From a checkpoint of a small transformer trained on Wikipedia: width 256.
Each number is 50 + 12 x the weight over the matrix's rms, rounded and kept within 0 to 99. Layers, rows and columns count from 0.

# layer 2 MLP down (transposed), 1024x256, rms 0.0796, rows 64-77, columns 0-255
46 46 50 40 31 36 56 43 41 51 67 64 56 51 35 47 57 45 56 62 20 44 52 27 70 40 52 41 55 44 51 67 50 42 71 57 54 57 60 59 45 53 51 54 57 12 36 54 44 59 43 36 52 39 30 40 51 36 58 59 70 26 61 50 61 51 53 47 33 36 39 50 72 51 49 41 46 62 59 64 42 47 39 76 39 41 50 40 43 34 31 46 73 41 65 47 52 24 53 40 69 34 31 60 57 52 23 60 46 57 45 34 41 38 56 42 72 52 55 32 68 79 67 63 66 59 53 55 41 36 61 72 58 37 68 39 38 65 68 34 39 70 48 39 64 32 51 33 49 56 68 58 46 51 42 33 62 56 42 45 45 44 55 41 60 48 66 45 44 52 17 42 64 17 19 49 47 45 50 51 45 60 58 51 56 70 64 65 65 51 34 52 47 49 63 58 57 44 45 48 56 53 41 52 70 58 70 47 61 56 40 57 46 31 45 53 48 65 42 38 47 49 37 49 56 38 59 43 51 99 59 66 55 65 39 47 48 81 67 47 40 34 55 33 40 44 54 57 67 47 31 40 64 54 45 50
39 67 42 51 60 56 43 41 70 63 50 36 68 50 79 48 49 43 58 44 65 46 27 47 49 50 57 41 45 52 78 71 42 57 67 36 50 47 52 57 60 22 45 65 57 55 48 36 43 35 49 43 53 62 42 72 50 50 46 68 50 80 43 45 39 70 49 54 55 54 66 54 47 55 52 55 53 44 44 52 68 45 52 24 42 24 62 67 65 25 68 51 52 53 42 43 64 51 43 70 52 44 52 45 39 69 40 60 53 50 44 45 50 46 45 62 51 63 52 30 37 64 48 11 69 45 67 26 59 13 38 62 62 55 41 35 71 35 67 49 57 63 43 65 50 46 64 26 48 59 22 46 58 37 33 63 53 58 45 57 41 72 65 61 48 58 47 33 32 57 64 49 42 52 54 48 53 55 52 60 28 59 35 45 50 46 46 45 56 41 46 45 67 45 54 68 46 60 52 45 55 53 35 59 56 49 48 35 53 50 29 54 53 42 27 34 49 46 58 38 48 55 49 49 41 36 44 67 78 58 41 51 61 48 51 46 50 65 48 37 31 39 63 28 45 54 56 34 40 40 27 42 47 67 47 61
59 86 84 48 40 46 29 44 63 57 43 46 48 57 47 51 45 38 52 39 53 36 58 43 60 59 62 46 54 46 49 52 43 62 23 52 50 40 57 60 40 62 40 46 21 60 46 46 50 51 28 66 69 46 50 42 41 61 50 43 46 57 53 42 62 51 57 66 60 49 53 38 55 24 57 48 53 56 59 32 45 37 43 51 55 50 28 68 59 30 54 54 24 61 54 40 49 60 62 33 69 55 45 54 42 44 47 45 54 55 39 34 44 37 50 58 65 60 72 55 44 45 51 67 49 69 41 27 37 32 48 64 55 46 49 49 48 59 33 60 71 18 43 31 51 59 42 40 59 37 56 50 49 33 51 43 53 51 47 44 46 64 46 63 71 49 44 41 59 71 55 54 27 51 33 43 39 24 48 72 46 40 53 52 46 57 49 56 72 47 53 65 56 60 63 37 62 69 63 59 62 43 49 26 56 72 36 70 57 63 52 52 60 53 69 46 54 46 54 59 52 59 65 58 54 68 40 42 50 78 59 52 45 42 45 52 43 35 48 41 38 72 42 49 51 51 25 22 60 51 53 33 46 47 39 49
33 38 59 54 60 59 35 50 47 36 40 75 37 54 54 65 59 32 77 53 35 43 56 59 56 55 20 30 49 43 51 67 36 49 52 62 46 32 80 45 73 33 49 50 45 34 55 56 60 46 54 59 28 36 25 53 61 52 38 24 42 55 57 47 54 21 37 60 56 37 56 62 32 33 48 38 40 40 35 22 83 50 70 50 55 51 72 51 24 62 57 61 51 49 60 60 53 56 52 42 74 35 42 42 46 28 56 63 58 46 54 51 46 49 48 46 61 35 52 38 38 34 58 44 41 33 39 52 62 56 31 37 39 39 75 45 51 39 43 63 52 29 32 64 43 51 44 54 65 45 65 36 56 74 46 41 30 51 52 65 66 57 52 58 57 40 55 39 51 52 51 41 54 51 80 55 47 39 42 61 66 55 50 42 58 27 58 51 79 62 56 52 33 32 24 30 34 70 46 43 45 43 44 81 43 71 42 56 52 68 70 51 46 58 40 32 56 63 67 53 57 44 42 41 73 42 56 39 51 30 52 46 61 58 62 58 57 75 61 42 45 52 55 57 51 42 60 61 56 43 56 64 51 57 45 56
58 51 68 83 45 57 71 58 64 51 48 50 27 48 73 66 62 71 45 41 68 49 32 54 57 30 64 61 57 56 60 49 50 63 35 66 50 44 70 47 60 51 51 49 76 53 41 37 37 40 49 42 64 59 56 52 16 34 44 68 58 44 53 46 58 27 40 33 36 55 44 45 44 47 46 31 23 25 48 64 46 60 35 43 74 62 43 55 39 55 60 53 34 53 62 54 42 69 49 60 30 49 46 55 64 29 61 41 64 44 36 56 37 47 36 60 34 59 58 73 51 43 51 41 47 57 74 49 40 57 61 57 52 52 58 50 48 56 46 49 59 46 43 26 57 61 55 56 25 50 55 64 44 54 38 37 55 62 57 62 36 37 41 77 61 38 70 57 46 58 40 59 48 33 37 43 51 33 56 48 37 54 66 50 52 45 39 51 37 66 23 31 42 28 59 58 46 68 42 50 43 57 38 52 63 57 59 66 76 71 46 50 65 46 36 51 50 65 48 46 60 57 64 57 51 71 52 30 51 38 42 43 61 41 55 12 43 38 54 57 38 32 52 46 65 63 32 42 45 59 60 44 29 29 48 30
53 53 52 33 75 53 71 66 38 49 42 52 56 43 61 39 57 45 64 47 30 43 37 57 54 44 40 52 48 44 31 51 60 49 34 56 52 58 42 38 40 70 53 48 45 71 48 63 49 49 80 55 18 62 46 60 51 47 37 53 69 50 46 56 43 66 49 39 68 52 58 40 46 69 56 47 51 64 66 36 53 41 52 57 48 55 50 35 55 44 54 53 46 77 49 43 57 06 53 44 46 69 52 29 41 46 59 65 39 60 67 26 76 35 64 29 53 49 54 74 47 43 64 50 42 82 45 40 56 53 39 32 66 40 46 42 53 55 39 49 29 29 58 47 64 49 48 51 50 47 40 40 46 47 25 59 43 58 41 52 50 67 41 43 52 54 36 70 45 41 64 47 58 55 58 65 33 49 74 47 49 39 43 54 48 33 49 31 50 43 63 33 51 41 48 15 36 57 45 39 43 62 37 59 52 54 63 61 52 60 49 60 56 25 30 80 46 32 40 45 48 42 53 53 47 61 69 42 55 76 27 59 75 44 26 56 51 50 37 46 35 50 53 54 40 52 51 60 57 74 55 48 68 56 45 68
46 45 54 66 48 37 57 48 65 66 59 47 56 42 41 53 44 40 47 54 35 22 50 61 47 44 50 25 64 67 65 44 44 69 47 61 66 59 37 71 46 78 66 52 73 55 48 69 59 39 51 58 46 60 73 52 37 44 25 31 38 47 70 54 38 55 63 50 30 59 42 48 38 28 52 52 61 47 58 34 73 54 58 39 12 46 29 49 51 49 62 59 74 56 51 49 46 55 43 60 34 38 45 40 53 67 32 30 79 35 35 67 69 70 54 43 37 61 60 44 48 42 33 51 39 50 36 30 41 58 65 64 59 70 43 73 47 37 41 52 61 36 69 37 46 53 59 36 44 58 35 42 58 24 38 61 46 63 42 49 71 54 63 41 64 40 57 57 35 45 38 45 63 70 67 41 65 49 45 49 42 59 60 62 43 39 52 50 55 49 48 45 78 49 57 41 38 55 68 49 29 50 35 53 54 37 49 52 39 62 45 40 48 39 48 46 52 36 38 36 44 43 40 34 70 25 35 56 60 36 64 48 59 38 65 45 56 71 42 68 46 63 47 57 51 51 51 50 43 47 40 51 56 36 48 42
40 45 38 52 58 64 49 40 43 40 65 42 25 38 44 74 42 50 57 69 47 62 23 46 44 60 52 29 50 61 69 39 49 40 41 43 44 37 51 41 31 50 79 37 37 46 68 64 52 34 30 48 48 35 40 80 69 48 49 43 36 51 63 59 43 46 60 47 49 64 47 46 62 49 33 35 64 53 39 52 52 54 71 35 31 50 43 63 27 34 64 41 43 52 57 58 56 53 55 43 45 52 46 66 49 53 56 27 33 20 66 31 56 44 49 25 58 53 47 53 42 53 56 36 46 49 30 75 70 53 53 53 48 50 56 61 52 56 44 25 68 51 41 53 51 57 51 50 55 51 53 20 41 53 39 37 45 53 60 38 42 49 51 68 51 67 69 40 84 77 60 66 64 54 50 52 69 39 77 54 77 70 32 59 59 25 62 59 50 46 35 58 34 42 53 59 63 53 23 65 61 33 59 58 42 27 62 63 44 51 32 49 60 57 54 46 67 51 45 37 40 54 64 48 53 58 59 51 57 39 33 57 46 44 33 36 38 27 45 82 62 47 82 42 53 49 50 62 56 62 64 56 09 48 61 56
64 63 40 52 70 40 68 55 56 57 59 35 41 68 59 54 59 45 44 44 35 29 33 56 49 43 45 56 51 40 55 67 88 63 39 49 42 32 48 46 45 35 64 33 48 42 59 65 50 46 65 31 51 47 37 52 45 58 44 46 35 50 25 53 55 77 43 69 42 56 61 49 50 57 12 55 58 53 55 37 51 34 64 61 38 47 48 64 38 67 40 44 57 51 68 43 55 56 46 58 59 56 53 76 59 39 35 46 53 48 59 37 49 41 48 40 64 50 51 47 30 34 35 37 45 68 47 37 40 86 32 25 47 54 52 38 52 34 41 52 51 56 82 63 49 62 38 45 48 43 52 48 39 51 47 55 45 43 70 37 49 52 56 21 65 63 47 45 43 53 52 54 38 52 42 45 31 54 91 44 57 58 58 57 38 49 37 43 37 54 61 32 37 73 37 59 23 53 51 38 66 51 66 93 69 60 79 32 45 45 61 74 41 46 37 57 58 60 34 56 43 36 41 61 77 62 59 59 52 57 33 57 53 50 39 46 49 52 49 42 47 59 46 35 39 51 63 26 43 72 57 36 57 31 57 65
57 62 61 48 48 66 53 60 56 55 36 48 49 58 44 67 47 60 40 41 51 49 41 50 39 49 54 51 41 43 55 48 29 54 41 57 36 53 50 43 46 66 49 50 56 53 42 51 64 41 67 41 62 70 23 34 47 40 60 66 41 36 50 67 55 52 55 60 28 39 48 59 74 58 33 55 61 66 59 45 66 53 32 61 51 66 64 53 48 45 43 43 50 58 37 50 59 47 44 28 39 31 35 49 69 61 44 54 58 30 64 59 50 53 50 71 54 62 64 36 68 34 55 63 44 66 47 48 66 63 52 31 63 56 43 43 49 68 45 67 33 60 50 50 28 43 70 52 44 55 53 49 51 69 52 45 53 54 35 41 63 39 57 49 56 38 40 66 52 43 59 50 61 55 46 62 49 37 36 52 61 53 65 36 48 45 39 69 47 67 48 55 53 24 31 59 41 67 53 50 39 41 58 54 25 46 41 48 61 58 34 46 30 50 57 38 36 67 57 55 42 51 37 58 50 23 48 66 56 75 28 56 42 58 44 30 41 35 55 40 13 29 43 50 71 54 32 61 37 53 56 55 37 69 29 53
58 29 37 56 43 44 46 46 64 54 67 56 51 43 40 71 42 48 45 73 46 62 52 37 60 48 67 46 59 54 69 49 53 29 40 23 36 44 64 41 55 68 41 44 51 72 36 66 60 58 48 69 40 58 23 66 44 46 51 50 24 23 61 61 40 55 57 59 44 48 40 55 50 30 62 52 61 30 44 63 49 52 46 54 71 89 53 32 51 64 35 45 49 29 57 58 38 55 30 36 61 50 54 47 55 70 55 50 68 32 75 58 42 49 58 45 60 60 55 54 41 46 50 48 47 50 86 48 48 60 46 35 31 67 54 64 50 47 43 75 24 47 53 42 37 37 41 49 44 34 54 51 57 52 59 62 40 53 46 48 54 56 36 32 45 44 49 50 44 52 42 30 66 45 57 44 44 57 66 45 46 55 37 56 60 56 49 55 45 62 35 51 40 44 47 51 44 66 42 64 29 53 39 72 46 68 72 49 34 53 48 40 55 59 57 54 53 47 35 59 50 48 46 59 50 60 38 64 41 78 39 41 52 35 51 43 49 59 47 66 45 36 45 47 61 33 70 44 54 54 53 36 45 41 42 63
31 42 71 57 56 31 43 51 35 41 40 51 56 60 61 61 36 44 58 54 38 62 53 62 30 57 57 42 61 50 25 46 59 54 68 37 40 52 62 40 33 42 55 47 33 53 45 47 54 75 34 46 44 59 44 72 53 69 47 48 43 54 33 35 52 40 66 44 44 59 47 43 47 32 57 42 53 64 60 46 57 46 37 56 51 39 53 69 54 69 70 54 45 50 53 45 45 55 46 38 58 49 50 37 49 65 65 80 31 30 50 44 65 61 38 61 18 74 55 66 40 68 71 62 46 54 70 59 63 70 42 49 50 52 38 45 41 58 31 56 55 32 41 45 45 42 53 54 42 33 44 62 49 48 50 45 75 75 52 33 54 54 36 47 58 60 49 50 29 53 45 55 76 49 44 68 52 61 51 51 62 52 32 44 51 38 38 54 37 48 61 27 44 57 49 48 22 29 55 51 76 58 60 50 47 62 64 47 58 31 54 31 60 52 44 52 32 54 71 44 73 42 53 53 72 58 48 40 47 63 53 56 40 59 58 33 52 34 40 71 37 45 46 27 35 50 41 61 55 54 72 43 39 41 50 45
35 65 56 63 59 39 61 75 40 48 64 77 43 52 55 42 39 40 64 30 43 57 56 50 28 41 42 66 56 52 61 59 44 40 51 43 50 53 53 46 31 61 35 59 26 39 42 67 37 57 25 54 61 57 62 71 66 61 52 68 50 52 68 39 63 36 45 44 56 50 47 42 43 40 64 37 62 56 59 36 76 60 56 36 42 58 49 49 46 58 41 54 76 53 44 32 35 43 35 55 30 42 46 57 52 54 55 53 59 60 39 53 61 49 62 40 42 32 67 57 53 39 69 65 61 58 44 49 53 57 46 60 56 50 61 55 59 58 52 71 61 48 64 68 53 42 27 45 47 61 55 53 70 37 32 42 60 52 20 34 39 66 62 68 67 59 43 66 46 71 46 54 46 34 57 48 49 41 49 55 60 50 40 50 39 50 37 54 48 58 41 67 40 47 54 64 61 42 61 59 58 34 49 35 35 52 39 44 47 45 56 46 50 48 50 61 62 57 53 45 62 42 61 40 56 40 25 24 53 40 51 33 45 26 37 59 54 33 68 30 23 60 51 43 44 56 37 38 58 48 51 21 38 39 50 32
54 47 47 35 31 54 58 42 37 59 37 65 44 60 68 55 48 44 41 48 42 58 39 32 47 48 50 72 63 48 45 74 50 32 62 45 60 54 48 60 49 38 52 46 51 65 62 50 45 58 48 66 47 38 60 35 51 60 55 54 29 57 40 50 53 71 61 58 48 58 49 60 55 38 57 62 54 22 53 51 36 66 61 33 42 47 61 33 59 67 54 73 53 34 63 52 61 51 39 60 55 59 57 45 59 67 44 56 53 62 52 51 49 67 42 50 43 48 51 75 50 61 28 51 48 49 67 50 44 37 59 49 57 33 39 13 64 61 21 41 42 55 18 55 45 32 49 46 38 66 53 51 56 45 57 59 58 51 47 66 46 42 65 53 53 49 39 50 50 60 77 56 46 30 53 46 54 54 56 49 62 30 58 39 46 34 65 25 53 44 39 53 61 62 60 35 72 43 37 28 30 44 35 30 61 46 38 55 46 52 70 44 46 41 59 52 56 46 40 54 59 60 60 45 53 52 38 39 32 39 55 51 65 43 77 27 57 53 40 57 52 43 54 55 55 41 67 34 56 30 39 85 19 41 59 48
# layer 2 MLP up, 1024x256, rms 0.0914, rows 65-77, columns 0-255
55 47 55 51 66 40 27 66 10 30 32 27 54 26 52 59 41 43 48 53 47 50 48 83 56 37 37 47 43 61 45 58 58 47 36 50 40 50 59 59 59 47 33 58 52 47 62 40 47 39 57 65 35 37 59 57 43 41 61 52 61 69 55 44 46 58 69 41 50 41 50 55 61 40 57 49 50 62 44 53 59 35 54 66 29 60 63 38 62 58 28 43 70 40 56 56 37 64 48 44 41 47 65 48 60 61 60 55 57 55 48 51 46 53 48 66 36 41 48 53 53 52 34 44 26 51 40 58 20 52 70 25 59 54 47 54 58 69 43 44 55 46 50 60 71 45 48 49 42 32 42 52 66 51 54 47 59 44 47 49 85 63 59 62 63 32 41 22 56 72 58 60 45 48 77 52 58 45 69 58 52 49 52 32 67 55 61 23 50 37 50 52 26 50 34 35 37 44 53 55 42 38 35 50 28 24 30 26 48 29 64 33 69 63 41 60 55 51 44 54 50 66 56 53 79 59 50 48 59 45 59 53 60 55 59 50 76 57 45 48 41 43 37 61 60 60 67 61 60 55 62 52 41 53 56 51
57 55 52 41 51 49 66 42 42 55 39 42 54 65 35 53 51 43 48 47 44 36 44 56 51 39 69 35 46 65 60 53 48 30 52 38 42 60 57 63 32 53 46 58 41 67 66 50 56 52 46 40 47 41 44 41 35 63 49 49 45 36 62 60 47 42 58 35 60 40 73 36 56 43 54 42 55 56 60 43 67 26 37 71 51 45 48 40 72 66 38 53 30 53 66 63 50 42 55 47 59 59 83 23 49 43 53 60 45 65 50 63 44 47 47 49 40 55 46 41 43 38 62 29 42 50 48 72 38 58 73 30 44 66 61 43 50 57 46 44 24 55 50 60 78 56 42 26 44 45 41 41 31 37 51 55 56 35 62 48 37 60 63 42 65 39 70 59 29 30 40 45 34 53 52 42 48 41 52 40 64 48 23 43 54 57 43 42 59 36 39 59 55 33 59 49 40 46 66 54 62 48 51 55 41 51 59 52 55 52 59 57 37 49 57 73 64 71 43 55 65 55 67 59 54 50 46 47 34 37 80 47 69 50 61 61 67 55 78 48 57 43 52 59 61 64 62 53 54 45 58 77 65 61 59 56
62 59 58 50 59 71 42 69 50 54 69 40 44 31 26 48 53 56 43 31 52 37 56 61 58 53 46 66 46 37 58 49 77 53 42 66 49 34 43 55 53 51 51 46 42 50 49 49 46 49 46 56 61 35 50 51 47 38 56 28 61 53 48 63 48 55 41 38 36 39 49 66 53 44 74 43 28 15 42 19 67 46 44 47 48 55 64 32 43 64 60 54 39 69 40 71 65 61 53 64 58 69 28 49 54 64 66 59 49 57 36 28 70 51 45 56 35 61 65 49 54 46 61 62 57 56 69 33 56 65 50 57 41 40 39 65 45 30 34 44 43 59 44 33 49 49 53 33 42 46 47 41 35 53 48 50 64 51 27 45 47 58 58 39 60 51 33 71 49 62 36 60 59 55 42 53 61 38 61 33 60 41 21 42 60 48 46 36 43 59 48 29 49 48 41 65 62 39 63 65 43 40 49 60 38 32 42 36 51 30 37 34 68 68 29 44 43 42 39 63 45 45 49 43 62 43 39 50 39 39 45 54 33 55 93 49 47 38 76 53 57 29 38 72 50 64 57 50 63 53 36 67 82 55 83 36
74 46 43 47 43 34 39 25 54 65 56 43 62 53 56 35 54 36 46 35 43 47 48 55 36 68 40 44 70 67 35 49 53 59 48 61 48 50 27 39 52 52 42 25 53 49 33 50 68 51 70 35 62 49 52 46 38 40 73 44 45 40 40 30 44 30 49 39 59 60 44 59 63 65 41 35 56 37 35 50 66 49 40 34 45 47 42 42 71 56 66 44 41 41 37 50 55 54 38 55 37 52 65 42 49 80 58 43 42 46 76 42 74 56 35 55 44 52 44 53 53 61 67 51 44 37 65 68 33 60 51 39 56 47 65 37 49 24 49 42 42 52 43 53 48 32 74 51 53 58 71 39 47 40 44 37 46 63 63 63 68 55 49 64 52 28 54 79 69 55 52 53 44 36 49 55 40 51 67 57 40 67 45 64 68 78 76 50 33 64 47 54 44 42 48 51 34 42 30 52 45 53 57 71 39 24 65 49 40 41 55 50 41 52 52 26 29 57 25 79 49 70 44 41 55 47 57 29 29 58 38 29 59 39 43 47 48 54 47 62 64 58 46 42 49 50 31 56 56 42 63 65 72 71 54 31
58 52 63 40 55 46 47 36 55 57 18 43 47 46 26 39 58 36 71 59 52 28 47 50 41 46 40 39 53 49 21 61 48 42 42 58 58 63 35 38 58 63 42 56 73 75 53 63 28 73 53 48 47 40 50 43 63 37 55 42 26 46 43 58 43 40 71 31 29 39 63 64 64 60 47 53 57 45 26 68 48 60 57 51 50 61 66 74 45 45 50 53 34 46 64 25 55 63 52 57 63 55 56 35 61 46 46 33 39 58 54 22 61 66 63 81 50 53 41 76 36 64 45 50 46 48 37 36 30 37 23 52 39 30 37 58 45 52 43 58 69 43 55 49 46 46 39 32 60 46 35 28 52 46 46 56 53 43 43 36 57 60 43 49 58 68 42 50 42 43 30 41 43 49 51 62 26 60 40 40 26 46 51 61 47 53 56 52 38 65 52 30 58 43 47 40 56 58 36 48 56 37 46 40 44 37 47 49 51 43 72 40 87 54 32 36 19 51 21 52 50 63 58 39 43 79 70 40 75 48 57 55 40 55 54 38 71 66 34 60 64 64 67 58 42 45 23 59 56 52 67 73 60 67 48 49
32 58 68 47 38 32 62 56 59 48 48 55 64 64 39 44 34 57 36 57 44 38 48 42 54 54 31 62 55 35 75 35 47 32 48 38 40 45 38 52 38 45 41 46 56 55 57 82 59 50 44 74 42 60 53 33 55 52 65 40 42 37 54 65 61 72 37 36 43 40 60 31 45 59 33 25 38 55 34 74 30 52 44 61 44 53 58 60 36 46 59 47 66 33 44 75 60 49 59 54 42 49 54 52 56 66 44 50 65 51 48 49 35 23 36 51 42 30 47 68 61 57 43 54 08 54 51 65 41 82 61 52 59 66 54 50 34 65 49 52 61 47 54 28 35 46 43 56 61 39 44 47 50 58 57 60 69 47 46 39 39 46 52 77 49 69 69 62 35 33 32 52 52 40 57 50 73 56 58 45 78 41 49 54 64 49 41 58 44 23 75 50 39 56 53 41 52 36 63 83 42 66 48 39 33 62 35 55 39 32 61 64 52 64 43 57 39 34 44 56 59 54 43 36 58 42 43 76 51 43 48 49 45 52 50 44 52 45 45 47 54 54 38 32 35 65 40 81 61 34 56 57 49 59 51 66
70 34 38 57 49 55 63 55 42 36 49 39 58 51 57 55 42 50 54 55 59 41 60 43 57 65 62 34 65 56 48 64 58 57 22 47 54 57 33 48 43 47 51 46 50 51 63 61 40 39 50 37 58 48 45 40 24 65 54 43 36 57 63 63 56 68 25 51 53 26 67 48 73 68 65 63 70 38 49 40 61 40 13 58 58 63 35 57 49 52 62 57 41 25 42 61 78 41 76 45 53 68 62 72 71 42 57 47 55 42 22 30 45 39 41 66 46 44 41 52 56 59 25 41 49 37 43 65 25 47 52 39 50 35 69 47 55 71 64 38 35 66 44 45 56 40 61 45 57 59 77 58 56 49 57 61 28 64 36 46 53 72 20 74 48 79 29 57 55 23 63 48 48 51 43 49 36 44 72 27 38 55 48 42 51 40 46 32 39 45 76 36 68 59 70 53 69 41 54 39 63 52 53 69 54 59 45 50 20 33 49 61 70 49 45 60 43 45 32 66 60 34 61 53 55 44 60 51 60 32 41 48 64 51 45 43 41 34 44 67 52 72 45 62 31 27 36 70 57 37 40 48 49 42 60 59
63 59 67 60 56 67 73 38 39 38 58 45 66 60 47 49 43 52 39 56 59 38 50 60 36 36 54 48 35 55 46 65 67 67 72 56 51 40 44 48 47 29 36 35 65 43 53 70 43 66 46 62 52 42 55 55 60 66 73 23 40 40 55 62 49 50 32 55 41 58 47 48 60 48 27 52 47 54 54 25 52 64 43 86 48 70 61 51 42 44 47 47 53 54 46 53 77 42 54 41 54 93 38 55 25 53 59 28 53 28 47 46 39 55 32 58 47 43 45 45 68 46 55 55 50 41 42 50 77 39 46 41 47 46 48 46 53 52 56 24 34 49 35 41 50 43 60 39 63 48 37 42 49 49 68 40 65 42 20 55 51 28 47 35 73 64 42 56 57 75 25 53 38 40 34 52 39 36 53 31 42 46 56 59 74 54 35 47 59 58 48 60 66 35 47 60 43 45 32 51 35 60 51 53 52 58 69 46 70 47 59 61 45 68 38 57 43 24 32 57 75 35 45 57 46 42 64 45 43 41 45 46 52 53 50 53 37 48 61 46 53 68 64 57 29 55 42 61 56 61 58 66 47 62 48 46
45 54 57 47 37 55 68 55 49 53 43 47 54 64 48 59 49 62 61 60 41 49 51 49 50 53 35 60 49 58 37 42 47 48 38 57 37 46 31 39 36 53 42 55 64 39 42 48 46 43 68 48 61 35 39 51 45 59 46 40 39 45 69 64 46 51 64 47 52 48 54 68 52 48 28 34 43 49 48 50 45 51 41 49 45 59 57 42 57 46 78 67 38 49 45 68 42 58 35 30 52 44 47 66 46 37 56 42 58 48 36 44 30 40 59 64 58 57 55 41 65 42 66 50 51 44 25 57 44 10 37 70 30 48 38 50 36 79 34 50 58 27 62 48 44 31 38 34 71 58 62 62 52 55 58 57 47 56 43 53 56 35 39 41 31 70 30 41 34 52 43 48 57 53 60 58 59 42 68 28 65 41 53 50 50 44 40 46 46 61 40 29 53 71 53 56 64 52 70 54 44 62 47 71 62 48 40 33 39 44 46 50 44 53 44 25 33 45 49 58 57 52 42 54 47 70 52 52 47 54 35 53 49 60 39 50 52 38 54 24 51 33 69 46 41 42 31 59 61 30 59 48 54 52 54 69
40 52 36 46 51 38 50 40 32 25 45 40 47 58 59 68 57 42 54 64 59 49 64 54 45 55 30 53 64 52 50 37 45 52 44 41 41 58 40 42 51 19 58 45 67 59 36 51 42 34 38 55 57 56 65 55 35 65 42 66 28 33 56 66 48 63 55 59 47 71 56 44 56 45 58 54 51 48 45 45 66 28 69 41 53 33 42 76 69 31 59 71 41 63 44 44 61 52 54 52 35 56 49 52 78 63 45 29 47 65 46 46 43 50 56 50 31 38 48 55 55 39 43 37 75 33 46 51 54 59 66 55 10 56 37 51 41 47 56 37 54 53 62 34 57 42 62 55 43 58 76 71 46 63 62 49 43 33 58 61 44 44 79 62 35 56 56 31 54 50 28 56 58 65 68 45 34 38 47 43 61 39 43 43 51 50 65 26 40 51 53 59 69 68 59 61 52 47 48 54 51 46 35 66 57 30 48 58 43 26 43 57 49 53 34 70 57 19 57 44 70 56 55 49 50 56 44 53 16 40 60 51 52 40 67 61 50 49 64 40 52 58 47 52 51 59 51 66 45 55 40 48 51 46 48 63
69 55 69 44 35 64 54 46 39 48 53 32 53 50 64 46 42 53 46 56 59 46 59 44 38 47 63 56 69 25 49 51 78 54 49 48 41 60 49 35 60 44 50 44 53 51 48 56 41 61 47 38 51 64 54 67 65 56 57 48 40 44 61 63 61 48 57 66 31 38 40 49 62 53 46 39 65 55 73 37 55 57 44 51 28 54 41 59 56 38 65 68 59 50 48 33 53 62 49 37 56 76 44 56 46 45 70 58 50 44 51 34 50 35 41 60 33 29 61 46 46 28 60 35 55 41 40 45 53 57 50 52 49 33 59 65 41 34 35 35 29 43 42 46 61 78 60 18 64 57 77 72 50 57 36 54 61 61 42 41 42 43 31 57 62 46 48 54 39 56 39 54 58 49 35 52 40 43 57 44 25 49 54 34 57 64 45 47 24 48 37 41 42 40 52 49 52 70 72 50 44 54 50 40 60 64 59 54 24 34 50 58 77 68 41 54 61 38 48 66 52 56 59 46 61 43 61 56 33 43 59 45 79 45 72 71 56 51 59 71 51 41 46 46 51 39 43 53 46 45 47 52 48 61 58 68
44 61 53 65 48 46 42 29 51 65 58 44 38 80 56 35 60 35 46 40 64 55 52 49 51 60 58 55 48 63 61 47 59 68 51 52 41 48 30 44 51 63 39 27 57 42 55 54 34 62 55 56 45 17 64 63 46 31 57 50 47 67 42 55 56 60 47 54 56 42 51 57 40 43 55 44 34 46 46 63 53 39 23 55 25 49 59 48 59 37 62 37 39 46 44 43 55 41 69 59 29 59 65 45 41 45 48 46 61 73 59 45 44 66 35 64 44 60 54 40 43 49 63 50 56 63 46 38 53 57 52 61 52 45 64 37 33 53 46 50 36 33 61 74 57 54 54 37 49 27 45 67 36 61 61 31 44 58 47 57 61 43 55 42 70 43 55 63 61 50 46 31 49 60 43 55 30 56 64 43 77 61 29 51 47 38 61 56 42 50 47 47 46 58 75 62 46 56 51 45 50 52 67 46 69 21 55 35 58 50 52 34 36 53 53 70 54 77 67 32 56 71 63 39 47 71 51 53 60 34 52 41 73 67 46 40 49 61 55 35 51 56 55 70 60 31 56 43 76 28 51 55 34 55 46 52
39 52 40 66 44 50 76 54 64 49 46 61 38 49 49 43 45 56 48 39 58 61 44 58 51 55 61 47 71 37 67 57 46 36 53 60 48 50 40 55 34 26 52 28 41 59 47 43 49 58 67 73 61 44 74 46 58 39 50 58 53 65 44 52 57 37 44 56 26 53 39 53 51 48 21 45 57 45 50 41 67 38 41 60 59 51 69 61 64 39 52 60 51 38 41 42 62 56 40 63 60 41 31 53 42 36 52 46 37 78 64 60 81 46 40 45 46 63 58 44 60 27 40 39 69 39 48 52 32 51 51 50 51 60 36 56 36 68 35 38 45 60 56 37 50 47 33 58 39 45 56 65 41 72 70 55 30 66 45 59 32 40 67 51 60 53 33 37 52 46 35 52 48 53 42 39 45 41 61 48 60 68 32 62 38 49 33 49 57 52 44 68 60 44 61 78 57 49 31 51 56 33 53 48 49 52 44 53 50 50 69 47 53 59 43 53 46 33 45 62 41 59 44 42 44 59 47 50 63 34 92 55 35 40 54 61 57 48 65 68 59 62 65 60 45 64 44 73 41 48 42 47 34 60 44 56